Part of a small language model's weights.
Size: 8 layers, width 96, 3 heads of 32, MLP 256 squared ReLU, vocabulary 2048, 1.71M parameters.
Architecture: LayerNorm before each block, no biases in attention or MLP, some layers without attention, local attention windows, gated attention, value embeddings, hashed n-gram embeddings, an embedding shortcut, skips across layers, capped logits.
Training: a variant of Adam for these matrices, 6370 steps.
Each number is 128 + 32 x the weight over its row's rms, rounded and kept within 0 to 255. Layers, rows and columns count from 0. The size above them is the row's rms in percent of the matrix's.

# layer 5 MLP up, 256x96, rms 0.22, rows 66-101, columns 0-95
size [ 88  91  86 102  90 102 101 107  92 103 101  94 111 112  95  92 114 106 111 111 110  66 123  94 103 115  89 115  74  87 102  87 126  98  97 102]
[[145 129  95 115  72 109 106  91 142 153  93  97  81  95 169 114 113 116 134 146 133 127  97 125  77  67  88 143 145  85 170 132 107  98 111 169 131  45 110 146 150 151  79 125 120 155 134 109 131 123  40 164  97 121 129 109 185 141 165 167 151 203 130 183 118 126 140 114  94 133 137 135  86 103 147 157  95 174 133 212 173 117 139  88 165 117 125 104 179  92 143 132 143 171 135 128]
 [118 112  91 134 145 200  75 115 131 143 112  86 105 105 146 116 155 112  83 146 116  91 173  93  98 103 144 143 152 148 124 154 136 125 156 119  60  97 121 131 127 151  98 179 147 149 104  98 119 112 162 154 170 113  65 163 172  94 174 126  97 157  93  83 106  63 188 140  84 105  90 139 150 130 126 182 158 144 121 139 164 173 100 202 157 158 170  74 137  94 118  88 121 115 122 187]
 [173  91 109 120 145 100 109  95  99 144 172  92 160 104 101 156 139 195  95 145 116 202 111 138 108 131 141 116 106  85 116 181  98 178 162 181  90 114 155  91  86 133 104 159 139 195  80  86 119 117 129 124 155 118 143 112  83 117 168 184  97 215  99 101 129  88 135  70 105 156 132 151  96  89 112 126  92  89 148 105 128 140 117 178 102 149 161 124 151 139  86 136 161 120 177 145]
 [ 96 116 111 112 187 186 147 125 148 183 152  87 126 106 130 121 144 161 105 139 149 119 122 135 146 113  95 126 105 169 142 101  97 174 145 145 128  85 129 192  52 132 106  87 102 153 116  97  55 105 131 178 129 186 150 162 101 106 113 182 161 103  64 141 147 144 113 140  43 214  92 150 119 118 123 154 112 129 137 144 133 121 147 115  78 107 138 109 174 134 112 113 109 170 149 192]
 [123 144 162 120 135  67 180 186  69 172 160  87 132  83 130 143  88 153  92  91 142  93 114 145 142 102 141  98 151 180  88 133  85 133 132 159 127 165 119  96 141 145 172 153 139  91 127 105 130 141 141  59 133 115 168 158 202 131 156  91  86 168  53 178 132 170 126  79 147 134 113 132  88 159  89 138  41 126 144 101 131 109 114  84 123 143 128 163 147 157 163 171 134 125 124 136]
 [119 145  89 119 125 179 148 129 153 110 114 123 121 107 125 190 169 164 121 118 177 129  45 115 125 154 162 122  54  80 161 110 100  90 159 131  97 126 130 238  65 116  91 126 102 132 156 132 144 113 105  84  84 122 146 164 179  97 153  63 126 111 142 152 117 170 109  79 137 186 113 129  91 110 143 116 130 162 142 148 175 109 103 115 105  64 138 128 107 115 109 139 150 152 148 175]
 [177 138 137 128  96 101 117 194 150 150 114 117 136  84 155 134 162 143 104 109 137 175 195 116  39 170 127  86 142 124 104 148  68 128 176  99  83 175 133 155 128 170 142 100 160 107  59 148 132 146 113 130  79 132 112 138 177  95 179  86  91 148  97 164 122 128 141 130 122  97 166  61 140 155 154 148 104 117 127 203 145 101 107 108 127 120 158 107 100 171 121 118 116 160  65 158]
 [148 152  95 131  95 186 149  74  91 118 159 102 143  63  95 102  84 135 121 157 114 124  73 171  86 154 123 111 102 188 159  82 153 114  92  72 180 140 103 129  92 174 114 122 131 101 148 150 169 118 182 178 125 113 179 119 136 169 167 186 140 135  63 176 145 121 114 124 104 131 104 115 144 130 163 108 127 110 132 158 132  97 159  54 125 130 136 108 103 134 109 105 181 171 128 195]
 [138  71 123 126 149 174 150  89 140 155 109 148 138 116  60 125 143  88 128 160 120 103 176 142 111 111 102 100 100 116 151  89 158 139  93 134 163 153  96 125 119 143 123  95 119 142  85 124  60 134 184 118 136 121  96  99  69 169 185 161 166 121 139 198  86  90 123 157 119 208 178 169 108 144 188 128 116 150 122 160 144 124 103 123 141 146 140  93 199 125  94  82 133 136 204 102]
 [185 123 115  91 131 145 146 113 135 123 104 132 184 108 110 159 151 111  55 126 100 137 115 175 135 121 137 153 119  64  75 114 172  70 122 146 152 135  73 111 135 162 156 149 139 132  94 108  56 138  93 145 142  79 191 134 136 101  87  68 134 142 161 172 159 119 117 139 140 132 181 182 185 145  89 117 114  64 142 138 153 146  97 130 130 119 160 167 126 119 114  82 104  90 213 113]
 [185 177 141 159 106 125 137  93 152 101  81 119 159  82  61 170 159 125 107 186 183  71 176 115  83 158 120 121 134  98  72 115 139 147 170 122 119 117 156 122 128 134  93 168 101 119  76 131 119 156 133  93  80 100 158 124 138 117  90 100  92 172 155 107 107  88 102 199 106 167  95  68 114 132 128 134  98 114 167 113 154 173 126 181 149 148 165 132  79 103 183 136 154 127  89 122]
 [105  84  94 125 172 104 118 117 132 145 134 108 117 139 131 131 113 190 135 136 187  76 123  89 151 174 105 146 146 123 154 133 166 105  97 131 134 134 132 148  89 142 121 177 157 103 151  95 190  88 153 150 122 107 133 157 158  49 175 122 102 156  34 120 155 138 114 162  89 167  95 150  81 151  81 163  78 101 115 104 178 108 121 215 159 104  78 128 148 117 144 112 131 119  74 152]
 [ 99 131 114 103 132 169 176  91 126 146 234 156 169 148  66 106 129 136  50  80 146  94 146 118 135  90 190 113 104 154 106  90 140 179 174 117 133 160 125 111  84 149 169 157 142 136  89 122 151 134 155  89 179 129 120  84 149 108 147 139  90 105 149 189 178  95 181 118 123 164 144 148 117  80 114 170 122 123 127 103 135 170 142 125 121 120  83  57 137 118 128 127 121 138  94 163]
 [132 163 101 114 166  95 155 148 126  95  96 117 145 125  88 157 150 223  52  91 212 106 138 154 107 115 152 151  72 119  89  99 125 167 190 110  96 130 111 144 118 153 102 135 116  94 151 149 121  74 151 135 181 117 121 118 159 121  93 168 102 112 148 165 156  98 123 156 129 175 161 115 112 116 151 136  87 133 150 117 128 126  93 143 188 117  95  47  64 125 103 108 131 140 158 181]
 [198 170 109 134  70 141 108  93 136 131 131 111 141 116  85 122 162 179 115 112  95 164 103 131 147  91 144 102  82 163 111 102 141  69 171 166 158 139 147 100 149 181 118 157 124 140 110 132 124 122 133 108  95 152  81 107 175 151 115  90 122  97 107 128 140 173 172 169 137 139 170  52 144  74 103 129  93  84 169 169 122 196 141 116 139  98 203 115 126 101 150  73 100  92 104  82]
 [145 140 141 102 149 104 107 144 148 176 219 123 105  94 138 132  90 150 129  94  93  80 131 138 138 173 122  90 147 117 110 109 101 125 118 160  74  97 169 154 112 139 101  97 145 243  78 110 140 140  92 115 136 160 159 146  78 100 138  87  91 189 144 146 118 167  98 146 111 152 125 147 162 118  76 175 109 141 139  81 124 175  90  99 117 150 132  78 153 158 151 131  74 174 164 110]
 [116 199 145  93 137 175 157 107 138  87  90  97 119  94 142 161 221 142  69 128 156 158 153 105 105 160 126 122  81  69  61 112 114 187 183 156 157  84 113 137  99 139 132  98 101 123 137 163 140 131 104 151  89 109  81 124 136 147 109  92 118 138 136 113 158 115 164 184  78 200 122 151 112 163 148 132  96 151 113 173 134 127 109 147 107 111 137 129 112  82 128 193 124  95 118 181]
 [146 114 106 156 104 115 144 143 141 143 114 112 124 102 136 168 112 124  98 135 156 105 143 151 122  87 137 138 174  96  66 111 121  88 124  76 158 129 149  81 121 203 158  90 119  58 198 177  68 147  77  88 160  87 181 165 170 140 109 133  90 147 141 168 156  82 114 116 112 141 143 133 158 129  70 116 123 158 112 159 160  98 103 165 166 156  79 121  62  92 167 126  83  96 120  99]
 [231 144  86  88  76 104 146 142 102 186 126 106 161 109 144 158 176  76 144 151  90 110 138  97 149 144 121 114  89 129  93  80 138 200 111 150 137 152 129 117 132 118  97 127  78 162  35 154 140 116 123 128 172 141 117 112 145 102 111 107 139 158 119 119 104 100 114 140 131 193  80  76 110  85 163 132 166  85 133 135 147 162 136 142 104 136 149 122  85 153 146 129 133 128 211 166]
 [119 128 116 134 172 178 120 103 125 155 111 109 139 107  83 146 158 120 136 125 156  86 103 175 155 122 110 162 135 106  98 101 133  92 107 160 112 163  45 123  57 179 165  83 134 127 142 117 123  81 104 139 152 109 147 125  94 119  81 175  75 142 121 181 167 105 160 158 124 196  89 161  70 170 142 146  61  96 159 145 164 113 138  57  96 143 126 146 123 126  93 162 105 127  98 189]
 [146 131 118 124 120 150 103 180 119 112 120  97  97 156 171 156  74 118  95  70 160  52  91 149  84 150 196 129 104 120 115 134  82 197 132 122 135 118 112 128 175 137 115 135 167  93 134 197 100 139  48 153 136 123 146 107 190 143 163 113 137 107 127 120  96 120  76  77 107 209 178 137 157 127 113 113 105  99 158 108 156 143 112 119  98 132 111  65 147  95 116  96 111 170 158 122]
 [ 74 125 155 149 170 142 181 156 121 129 177 148 120 113 177 100 151 114 155 141  94  86 151 123 177 166 130 158 123 155 129 177 110 133 133  83 210 111 144 135 153 100 119 207 180 129  84 157  96 131  85  86 141 109 144 157 128 127  96  74 145  85 157 136  97 132  68 150 186 107 128 155  71 177  77 114 123 127 134 103  84  73 132  60 117 117  98 121  97 147 102 123 147  95 122 138]
 [165 171  96  85 136 102 192 152 143 121 110 128  99 101 100 122 140 122 140  71 151 120 176  70  94 110 104  87 125 131  83 136 139 105 138 147  88 137 177 147  99 120  78 154 168 168  82  83 165 130 127 129 141 119 175 153 145 128 136 138 117 193 123 120 112 134 159 165  93 184  79 161 106 117  61 166 123 145 169 124 168  89  91 117 132 123 204  90 116  93 209  92 149 137 158 112]
 [ 94 132  93 101 129 176 134  72 139 210 160  96 141 141 128 110 157  53 119 110  97 158 109 122 130 162  61 129  96  94 144 117 159 128 193 139 118 161 109 109  67  69  95 126 159 119  63 103 170 121 185 163 150 102 119  97 146 140 151  77 180 115 117 107 143  98 109 141 110 173 115 143 184  99 153 150 131  95 133 117 114 175  79 149 112 129 115 104  82 139 122  84 178 159 109 155]
 [106 159 111 118  97 107 143 123 149 155  96  96  63  85  85 146 153 168 106 171 122  95 148 179 125 152 103 144 126 140  81  47 109 134 119 169  70 101 166 143 127 161 114 124 151 142 117 148 131 116  37 117  88 132 132  93 163 125 111 131 140 162 104 106 160 148 134 134 166 173 125 113  82 179 156 194 177 126 160 145 114 165  76  96 130 140 139 143 113  94 152  86  56 138 114 197]
 [125 124  98 144 152 137 111 145 154  92 119 101 111 110  54 105 189 146 127  50 138 147 139 115 108 105  79 193 109 185 102  88  41  95 148 158 158  98  67 142 139 127 146 112 157  95 129  89 137 197 128 126 126 121 168 126 141 134 106 101 139 121 140 168 186 133 132 145 121 191 100 163 156 122 114 153 179  79 186 128 171 151 129  77 125 175 123 153 148 126 141  87  93 122 126 163]
 [149 174 128 129 163 112 116 160 169 157 219 149 135 142 114 136 128 160 159  90 155 129 153 119 136 100 108  96  76  85 119 116 116 107 140 147 105 127 135  96 129 153 150 176 121 158 144 123 130 176 188 136 223  92 141  98  64 117 150 112  50 178 141 144 145 161  73  99 113 121 151 125 113  69  58 122 138  99 134 113 111  92 147 137 100 185  94  86 173 144 116 146  87 142 168 139]
 [111 162 152 124  71 110 145 138 150 105 121 159 183  89 104 167 152 136 111 140 170 168  81 178 105 124  91 111 120  60 141 113 118 130  88 128 141 118 128 157 118 163 179 135 172  95  35 154  76 154 174 136 130 101 117  76 113 128  71 179 138 116 116 106 178  97 136  78 135 157 106 117 125 111 141 136 122 143 208 174 162 155 112 143 158 145 100  89  69 125 145 139 127 123 100 194]
 [ 87  57 143 123 128  82 183 105 174 159 187 115 107  89 135 112 116 153 141 123 139  90 125 193 170 144  80 138 104  93 133 170 122 167 109 124 118 107 131 126 129 139 140 129 163  35 126 137 125 233  98  89 101 138 108 178 144 157 134 115 125 101  91 100 128  72 160 132 119 156 138 130 160 197 164 121 110 151 102 166 143 100 112  82 141  84  83 172  98 144 147  94 143 126 135 143]
 [160  74 137 117 103 224 135 133  79 153 126 133 199  95 119 113 145  96  62 126  92 144 141  96  91 172 159 110 106 161  92 143 135 109 129  86  91  78 155 175 135 147 158 113 134 131  85 149 158 138 106 141 142 154 151 174  93 138 132 159 173  89 141 105 154 111 161 189  71 141 102 122 159  97 163 116 151 108 105 150 142 158 108  71  94 159 146  70 109  97 110 117 186 124 117 183]
 [149 165 109 137 123  74 160 121 130 120 120 151 116 147  61  71  56 177 140 103  73  67 124 159 146 151 136 162 129  79 121 122 162  85  98 115 129 133 186  96 206 151 127 106  94 100 106 121  90 130  83  67 143 130 129 166 116 128  80 107  93 129 165 105 173 156 132 106 144 130 209 131 115  99 169 112 133 128 141 172 161 109 133 106 135 171 115 102 112 177 189 102 132 110 176 131]
 [101 118 142 177 125 127  97  84 147 116 174 134 197 115 176 110  92 117 165 159 140 110 115 124 143 154 108 134  70  92  81 172 107  77 122 158 126 118 151 194  74 190 126 146  73 115  87 143  88 164 150 146 121 162  78 118 154 124 135  87 113 170 140  66 111 123 151 158  94 191 102 108 143  60 148 105 144  89 130 132 153 145  64 153 104 141 140 120 129 139 127  89  93  98  61 129]
 [160 140 112 107 131 114 158 167 129 126 108  77 120 112 136 153 144  99  83 134 182  97 156 107 113 108 160 230 152  97  97  56 128 107 145 116 175 122  83 149 153 151 118  82 128 101  92 122 117 131 113 168 121 107 144 149 184  82 131 108 118 124  92 200 146 119 111  84 128 154  89 122 149 137 117 165 110 132 118 160 151 106 156  70 124 130  98 184 166  80 122 102  71  62 200 150]
 [149 116  77  98 125  90 114  50 145 146 159  68 128 125 145 153 151 109 104 149 112  96 127 145  67 173 133 144 150  82 130  74 131  53  92 145 159 126 161  98 104 149 134 160  67 136 188 155 162  81  55 130 163 113 147 127  73 123 145 147 109 116 136 138 111 167 109 105 171 114 175 132 138 100 125 115 129 106 133 103 175 123 122 177 178 127 128 146 151 120 123  57 181 177 145  81]
 [146  96  85  94 162 115 140 122 142 124 110  89 145 125 131 183 158 131  73 110 112 122 131  86 142 127 131 133 198  60 150 133 161 135 122 167 101 110 154 140  77 196  78 133  76 100 133 143 155 134 100 131 133 100 101 181 159 115 155 197  83 149  70 137 118  91 111 117 132 164 109 122 128 162 107 230 172 160 130 162 143 139 100 157 135 146  71 124 157 115 165 110 182 104  89 162]
 [136 126 125 108 132 146 108 137 156 115 138 117 195 161 107 115 103 146 143 105 132  95 121 127 112 124 125 171 154 155  20 116 104  45 147 176 127  67 160 157 171 109 164 117  87 147 134 103 198 152 162 108 102 108  93 110  78  96 109  75 113 113 171 132 137 177 152 123 150 145 127 144 215 137 114 113 126  73 161 113 150 110 151 167  96 132 127 140 119 137 108 110  93  90 152 206]]
# layer 5 MLP down (transposed), 256x96, rms 0.196, rows 66-101, columns 0-95
size [ 92  94  93  99  88 102  99 108  93 104 108  97 106 109  93  93 111 110 113 109 106  78 104  96 105 109  86 107  78  89 103  94 114  98 102  98]
[[129 124  74 146 180 104 179 155 151 132 137  98 155 137 130 125 169  43 146  97 122  80 174  90 168 119  70 135 109 124  94 119 150 161  99  64 166 141 192 125 140 132 141 128 152 134 107 115 137  95 184 161 123 107 143 112 131 120 151 128 144 106  73  98 135 122 137 113 151 166 171 105 143 172 194 137 109  55  57 111 118 113 118 113 143 153 131 198 105 147 112  63  73 116 105 144]
 [147 199 129 151 102  92 193 149  80 129 137 152 156 153 148 176 118 124 100 167  98 150 133 121 139 100  87 124 142 104 147 121 113 110 126 115 162 177 132 124 145 149  92 126 100  67 108 179  86 101 122 110 108 132 103 149  67 167 137 170 169 128 120 158 149 108  82 175 158  80 140  93 132  73 152 140 151 144 135 125  62  90 191 110 189 140 106 189  98  92 162  68  93 128  95 166]
 [ 89 115 151 190 163 164 192 137  98 116 177 127 180 139 112 138 121 136 138 112 123 117 174 117 122  88  72 117 134 162 128  87  63 208 110  83 130 101 117 142 119 120 151 128 130 115 151 105 140 150 159  82 118 184 138 136  80 207 104 131 146 110 158 127 122 110 102 106 157 102 169 124 100 159 139 142 104 120 162 101  44  92 170  74 160  88 133  81 107 139 142  61 115 163 108 133]
 [140 135 132 103 144 102 137 120  88 110 149 118 168 136  97 124 144  87 131 108 147 192 130 136  80 156  99  83  88  75 213 125 228 107 103 158 100 142 143 106 125 138  96 173 101 100 149 182  88 141 123 181 156 114  94 102 104 119 179 145 157 118 134 137 198 155 116 148 108 119 118 125 141 109 111 122 163 144 146 143  70 186 105 144 122  85 114  71 109 117 131  86 199 140  73 120]
 [158 172 113  68 130 185 159 132  57  79 112 152 164 146  70 143 154 152 133 151 116 132 191 158 136 166  87  87  72 129 137 112 140 150 149 130 153 148 144 186 162 112 155 116 148 100 136 171 126 103  74  72  91 126  47 157 139 128 101 101  93 152 128 133 126 135 132 113 115 135 110 117 160 135 144 137 202 146 135 159  21 100 125 121 135 135 151 114 107 152 131  82  97 115 123 177]
 [151  75  70 149 109 125 183 109 194 124 175 130 136  85 120 145 133  53 151 137 182  97  82 153 173 140 103 102 134 146 188 175 123  89 125 135 140 142 117 126 110 146 149 112 153 107 158 123 139 167 169 113  88 115 130 143 112  85 125 137 120 110 163 129  98 117 129 113 147 204  78 135 124 114 116  62 122 172  80 117 145 157 109  62  96 135 181 178  90 159 151 187 126  78 112  99]
 [175 155 101  95  91 181 100 143 121 187  86  98 143 113 129 147 145 117 147 148 165 152 141 156 133 122 129 147 108  91 190  94 125 205 153 109 144 133 133 163 109 176 167 145 118 157  99 118 122  88 104 110 158  95  84 169 173 125 103 120  97 106 126 117  86 135 168 200 177 130 156 102  77 141 144 103 133 161  95 131  35  58 114 107 124 112 140  99  61  84 127  92 106 146 155 127]
 [120 146 119 129 107  71  94 168 174 146 104  91 124  76 137 163 160  83 153 142  71 160 120  90 139 152 122 121 157 171 132 146 100 123 189 102 146 155  98 114 155  61 109  72 106 142 161 115 103  58  65 227 119 154 156 138 113 127 154 153 115 165 109 105 121 197 113 154 100  69 116 120 120 140 159 142 143 158 119 176 142 179 115 183  93 110 155 100 112 115 132 105 109 160 136 131]
 [181  98 136  61 119 170 145 116 201 119 134  70 135  88 113 102  92 149 107 102 102 186 139 134 170 163 127 118 136 127 100  83 129 124  99 100 108 162 174 105 150 186  88 111 185 118 111 154 116 164 180 134  93 179 152 101 122 116  99 132  87 113 168 136 153 154 104 119 100 132 139 155 170  85 101 136 107 150  94 176 159 160 167 100 102 184 106 130 151 107 147 200  88  91  81  95]
 [152 145  72  85 109 165 154 146 163 114  94 142 110 167  94 143 131 113  55 135 104 172 144 133 113  59 142 189 121  94 130 163 174 134 158 140 131 104 149 143 178 165 106 130 145 120  96 149  66 123 163 151 144 130 152 119 163 107 195 122 135  44 125 140 134 176 149 113 162  95 111 150 150 114 115 120 127 131 113  83  72  79 117  68 111  87 106 154 217 124 101  94 168 133 140 137]
 [105  50  91 123 123 124 144 179 178 116 127 127 164  88 181 101  95 118 121 115 137 103 146 143 103 153 121  96  88 118 175 163 130 122 113 136 139 140 134  75 131 150  81 131 176 160 120 160  73 101 179 182 108 109 119  67 157  66 119 135 140 159  58 146 148 120 178 107 153 151 187 116 165 153  87 108  73 146 186 176 148 140  97 125  89 100 159 104 132 152 110  90 180 158 127 122]
 [181 119 145 120 118 142  84 126 123  95 186 165 118 126 109 125 112 124 157 196 122 130 123 156 111 138 170 121  96 115  98 144  62 102 122  79 113  86 137 119 168 165 157 146 142  63 124 106 138 100 121  94 124  75  20 177 109 167  93  88 108 114 146 157 181 152 114 168 177 153 148 119 171  88 113 137 119 162 162 166 110  96 168 123 160 163 145 152 127  75 150 155 124 118  61 108]
 [ 84  88 140  90 134 122 201 149 101 124 122 119 117 155 143 171 107 150 141  92  81  88 172 182 130  89 101 152 121 152 124 133 124  96  82 119 108 135 160 113 157 126  89 112 169 156 117 122  46 154 121 147 159 113 148 110  82 174  66 113 180  97 138 133 140 106 132 140  99 144 138 133 102 208 159 129  79 125  77  98 102 135  87 136 162  93  71 174 177 156 150 112 115 160 144 201]
 [ 92 141  78 103 105 149 107 111 128 159  97  85 151  49  95 161 108 129 119 141  92 136 134 115 113 154  89 143 106 128 119  87 139 119  55 147  86 158 139 129 164  65 112 133 125 152 133 136 155 131 112 147 160 126 129 104  98 118 106 108 160 100 192  62  77 125 144 147 135 109 134 143 190 189 191 148 146 115  99 174 136  82 116 209 201 120 134 150 104 176 113 128 119 168 183 140]
 [163 124 103 237 174 142 120 180  98 124  89 158 165 141  93 113  91 118 135 118 124 166 104 139  98 104  70 169 102 104  63 189 143 130 126 120  80 139 113  58 124 139 125 111 155  91  91 148  81 136 150 153 161 141 121 152 127 129 167 117  96  99 140  87  80  91 167 146 181 112 131 153 113 111 144 134  92 117 116 102  83 106 129 129 107 103 179 138  98 108 140 196 162  96 189 110]
 [ 88  82 117 115 123 124 113 114 154 126 149 127 110 140 138 144 139 147 126  84 108  68 134  71 163 131 147 154 155 178  95 149 110 151 106 108 154 115  96  92  98 134 168 103 184 183 148  82 175 199 159 146 129 144 161 101 146 165 104 158 153 162  91 121 142  84 152 125 133 100 140  85 131 202 136 146 135 123 112 104  34  55 140 104  99 122  70 198 165 157 102 153 124 102 100 143]
 [ 74 142 110  89  91  51 104 123 140 147 118  93 180  80 100 164 138  87 169 121 141  75 114 113  91 152 154 111 142 139 123 136 172 103 103  89 157 158 165 113 112 123 150 200 128 108 152 102 151 115  91 184 128  99 143 154 146 111 130 176  66 168 128 158 152 147 140  31 125  96 145 148 151  99 133  73 161 102 155 168 199 129 140 126 100  94 119  94  93 159 158 140 133 165 151 149]
 [120 118 198 164 108 115 128 133  86 127 145 118 110 158 122 116 130 114 115 117 152 215 100 188 176  89 110 109 143 131  77 123  76 142 112 125 189 153 153 101 132  90 186 153  69  68 144 154 122 133 135 121 115 119 149 174 116 122 171 167 114 132 115 174 105 123  42 191 184 155  68 121 153 106 126 143 119 155 135 132 133 138 125 122 147 118 115 159 141 108 125 130 164  57  84  69]
 [161  50 129 119 146  89 181 119  39 134 156 145 106  77  82 107 124 104 134 130 133 124  86 116 152 146  90 105 149 145 135 193  72 126 168 165 122 140 158 169 109 127 132 209 103 153 144 176 105 112  81 162 127 130 108 126  98 116  93 167  88 138 115  89  76 112 117 149 145 137 150 204 161 184 183 133 146 138  77 141 164 142 107 137  92 121 105 126 102 107 100 122 167 155 107 158]
 [158 160 141  78  88 153  90 121 156 123  89 165 130 135 102 146 115  99  86 128  84 128 162 102 102 130 136 128 137 129 106 172 125 114 215 162 100 126  83 147 142  80 101 126 110 138 131 148 147 146  75 129  89  87  76  94 107 125 139 109 136 124 155 148 111 124 125 110 163  90 142 143 206  79 117 163 145  98 164 125 203 175 147 142 129 128 228  68  74 167 137 122 148 185 133 153]
 [123  90 110 153 129 133  98  98 130 107 103 122 119 158 145 140  58 112 116 151  78  85  42 167 123 119 169 147 119 131 121 169 118 168  98 116  97 150 139 101 190  65 160 127 167 106 176 157 122 163 163 184  96 158 126  88 142 113 108  92 160 108 147 135 130 139 190 122 172 171 156 173 186 196 127  90 127 110 122 103 114 103 120 137 111 118  53 141 137 123 100  73 156 159  97  91]
 [163 158 168 157 108 129  93 102 113 120 126 105 115 124 113 135 152 119 110 140 137 153 147 150 124 164 101 119 108 101  95  98 129 100 161 106 102 134 131 134  94 159  96 107 127 159 116 124 136 132 136 112 129 144 135  99 133  99 156 143 131 183 119 116 143 133 137 123 122 141 129 147 149 108 120 154 128  95 189 146   0 118  98 186 113 142 143 112 139 128 149 120 155 147 167 156]
 [177 100  69 115 109 156 133 200 144  79 129 161 150 154 162  88 123  73 154 133 102 103 162 137 150 114  88  79 184 126 160 228 140 126 127 143 128 128 110 134  90 111 159 140 156  74  75 118 128 132 116 158  84 148 167  99 107 155 105 190 142 130 130 125 131  90 144 174 153 133  80 138  88 105 114 106 116 130 148  79 112  96 135 112 124  75 147 100  87 157 186 104 200 116 144 114]
 [116 126 117 164 107  80 167 130  93  77 148 129 137  74 141 187 119 146 123 175 119 115 117  82 139  98 117 105 152 111 139 126  89 141 113 162 156 100 179 166  50 108 119 106  82 124 130 145  87 116  96 134  64 167 174 183 121  96 151 167 128 114  86 179 108 151 131  69  83  93 132  98 145 187 170 169 153 163 131 121 122 115 132 133 152 148 122 182 166 112 209 135 106  76 156 127]
 [177 147 169 167 218 145 116 117  69 135 127 202 180 112  82 146 129 121 104 123 148 155 122 143  63 153 169 120 108 136  98 224 141  93 113  66 137 132 143  71  79 130 150 154 121  96  92 145 135 119 135 114 104 135 125 104 123 141 156  88 112 135 147 146 125  90  75 161 135  99 117 105 166  92 138 154  97 171 130 109  85 162 101 136 144  93 194 115  95 106 118 159 156  84 141 106]
 [124 125  54 127 163  73 129 143 129 136 112 188 110 164  94 101 138  89 175 136 123 119  86 107 107 122 102 116 149 157 140 149 124 127 122 150 160 154 161 113 141  87 151 119 101 123  94  91  86 119 116 199 194 186 174 125 117 167 192 110 158 114 137  94  58 125 126 126  77 120  85 173  56 148 127 108 126 128  46 136 110  91 200 165 133 135 136 143 169 107 135 107 106 158 135 139]
 [ 98 124  60  93 183 128 151  31  98 109 177 128 135  88 125  97 139 121 149  93 119  61 101 178 167 134 138 132 167 163 156  32  79 143 114 113 129 140  97 162 136 123 154 118 159 118 150 144 141 158 173 133 165 161 151 131 131 141  97 129 102 130 121 130 137 118 164 129 131 130 102 149  94  90 180  96 142 113 146 105  98 148  79  85  79 146 149 183 191 121 119 156 127 160  97 185]
 [ 96 190 117 137 120 128 144  93 207 124  55 162  98 141 119 137 200 145 143 138 163 111  89 139 153 123  88 113 186 107  91 161 149 165 132 136 136  68 127  63 171 140 120  90 138 151  72 102 129 113 152 108  82 114  46 148 130 150 138 116 160 140 147 151  65 135 128  96  70 173 141 124 112 121  96 128  85 134 175  68  79 137 125 141 118 139 120 117 137 150 156 147 130  83 157 173]
 [168 126 157 108 102 190 154 126 129  59 118 142 183 164 103  67 140  99 153  92 146 135 172  86 103 171 113 158 120 116 160  72 106 112 131 131 141 154 136 169 128 159 105  90 144 140 155 147 187 123 126 150 142 126  99  76 143  85 119 173 112  95 109 121 158 140 107  87  88 137 112 119 139 109 158 132 171 105 133 160   4 138 173 150 123 116 160  64 115 123 139 114 202 157 133 117]
 [ 81 187 135 146 122  50  96 105 132 144 172 134 145 141 152 178 146 106 118 166 140 143  88 129 196 135  66 113 108  93 111 159  76  90 175 135  86 172  84 153 182  61 133 147 121 110 153 150 165  98 147 196 154 101 107 105 117 143 158 194 132 151 136 109 128 126 174  96 131 104 134 166 119  93 102 112 156 177  84 152  68 123 131 146 124 132  80 125 110  98  90 102 125 135 104  90]
 [161  99  94 131 127 137  73 150 139 135  67 128 150 122 162 113 105 108 142 133 117 104 174 135 149 193 151 133 129 131  98 161 118 124 145 135  95 159 119 124 101 148  63 119 144 127 182  93 118  78 147 209 157 118 109 130 162  73 116 174 109 157 167 114 138 102 124 118 121 157 100 184 124 186 102 119  93  69 129 130 153  81 175 105  82 129 127 176  77 212 107 180 133 141  77  87]
 [145 128  94 116  99 129  75 149 157 114  75  98  75 160 154 111 158 115 114 161  79 176 143 139 138  59  46 157 133  88 178 129 145  71 133 122 145 108 150 131 125 131 124 123 104 143  86  88 180 116 108 255 109 149 118 115 135 119 128 121 131 162 105 148 123 142 163 151 136 159 155 109 146 144 138 126  98 140 115 209 167 154 159 116  71 132 117  89 107 108  84 150 105 145 169 107]
 [137 160 138 124 145 111 145 128 143  89 127  79 166 207 130 157 138 105 112  98 151 107 168  95 123 147 153 126 128 125 172 137 131 112 150 106 119 142 103 126  63 117 110 174 155 163 182  90 122 199  61 160 147 204 161  75 164 138 103 104 109 121 178 158 160  76  64 127 158 131 158 145  91 131 147 122 140 112 168 148  76 104  76 115  73 129  75 136 130 134 122  97 166  82  87 111]
 [140  60 152 161  90 105 162  99 117 107 122 177 173 138 117 129 137  80 109 129 135 134 114 115 133 147 124 128 169 146 118 124 151  93  69 117 106 100 128 110  84 162 121 158 152 128 147 143 185 165 100 180  55 113  85  97 135 119 103 198 119 164  95 149 153  67 131 137 165 148  76 141 197 141 107 109  87 112  48 110 137 154 150 142 135 139 187 162  89  78  85 110 174 155 155 137]
 [155 169 136 170  92 183 188 121  92  93 143 162 124 126 150 150 114 156 105 152 134 149  36 152  76 133 152 195 117  95  81 125 102  91  75 133 124 112 112 151 105 129 107 101  71  88  93 165 121 132 118 107 161  33 167 102 137 133 119 105 147 120 134  96 125 176 154 145 154 147 132  84 128 105 150 166 111 171 167 160  98 125 123 130 179 124 110 193 164  89 125 138 131  82 166 149]
 [105 117 111  94 143 223 205 143 113 109 135 121  84 133 120  93 150 152 162 186 111 133  94 159 139  75 116 163 128 138 147 107 163 166  72 130 162  90 154 126  96 183 165 144  55 135 116 162  75  80  97 165 130 162 169 135 105 120 185 129 125 108  99 115 140 167 130 111 167 128 166 149  94 140 108 170 146 120  75 132 178 101 137  88 131 125  96 122 109 129  75  77 117 139 137  78]]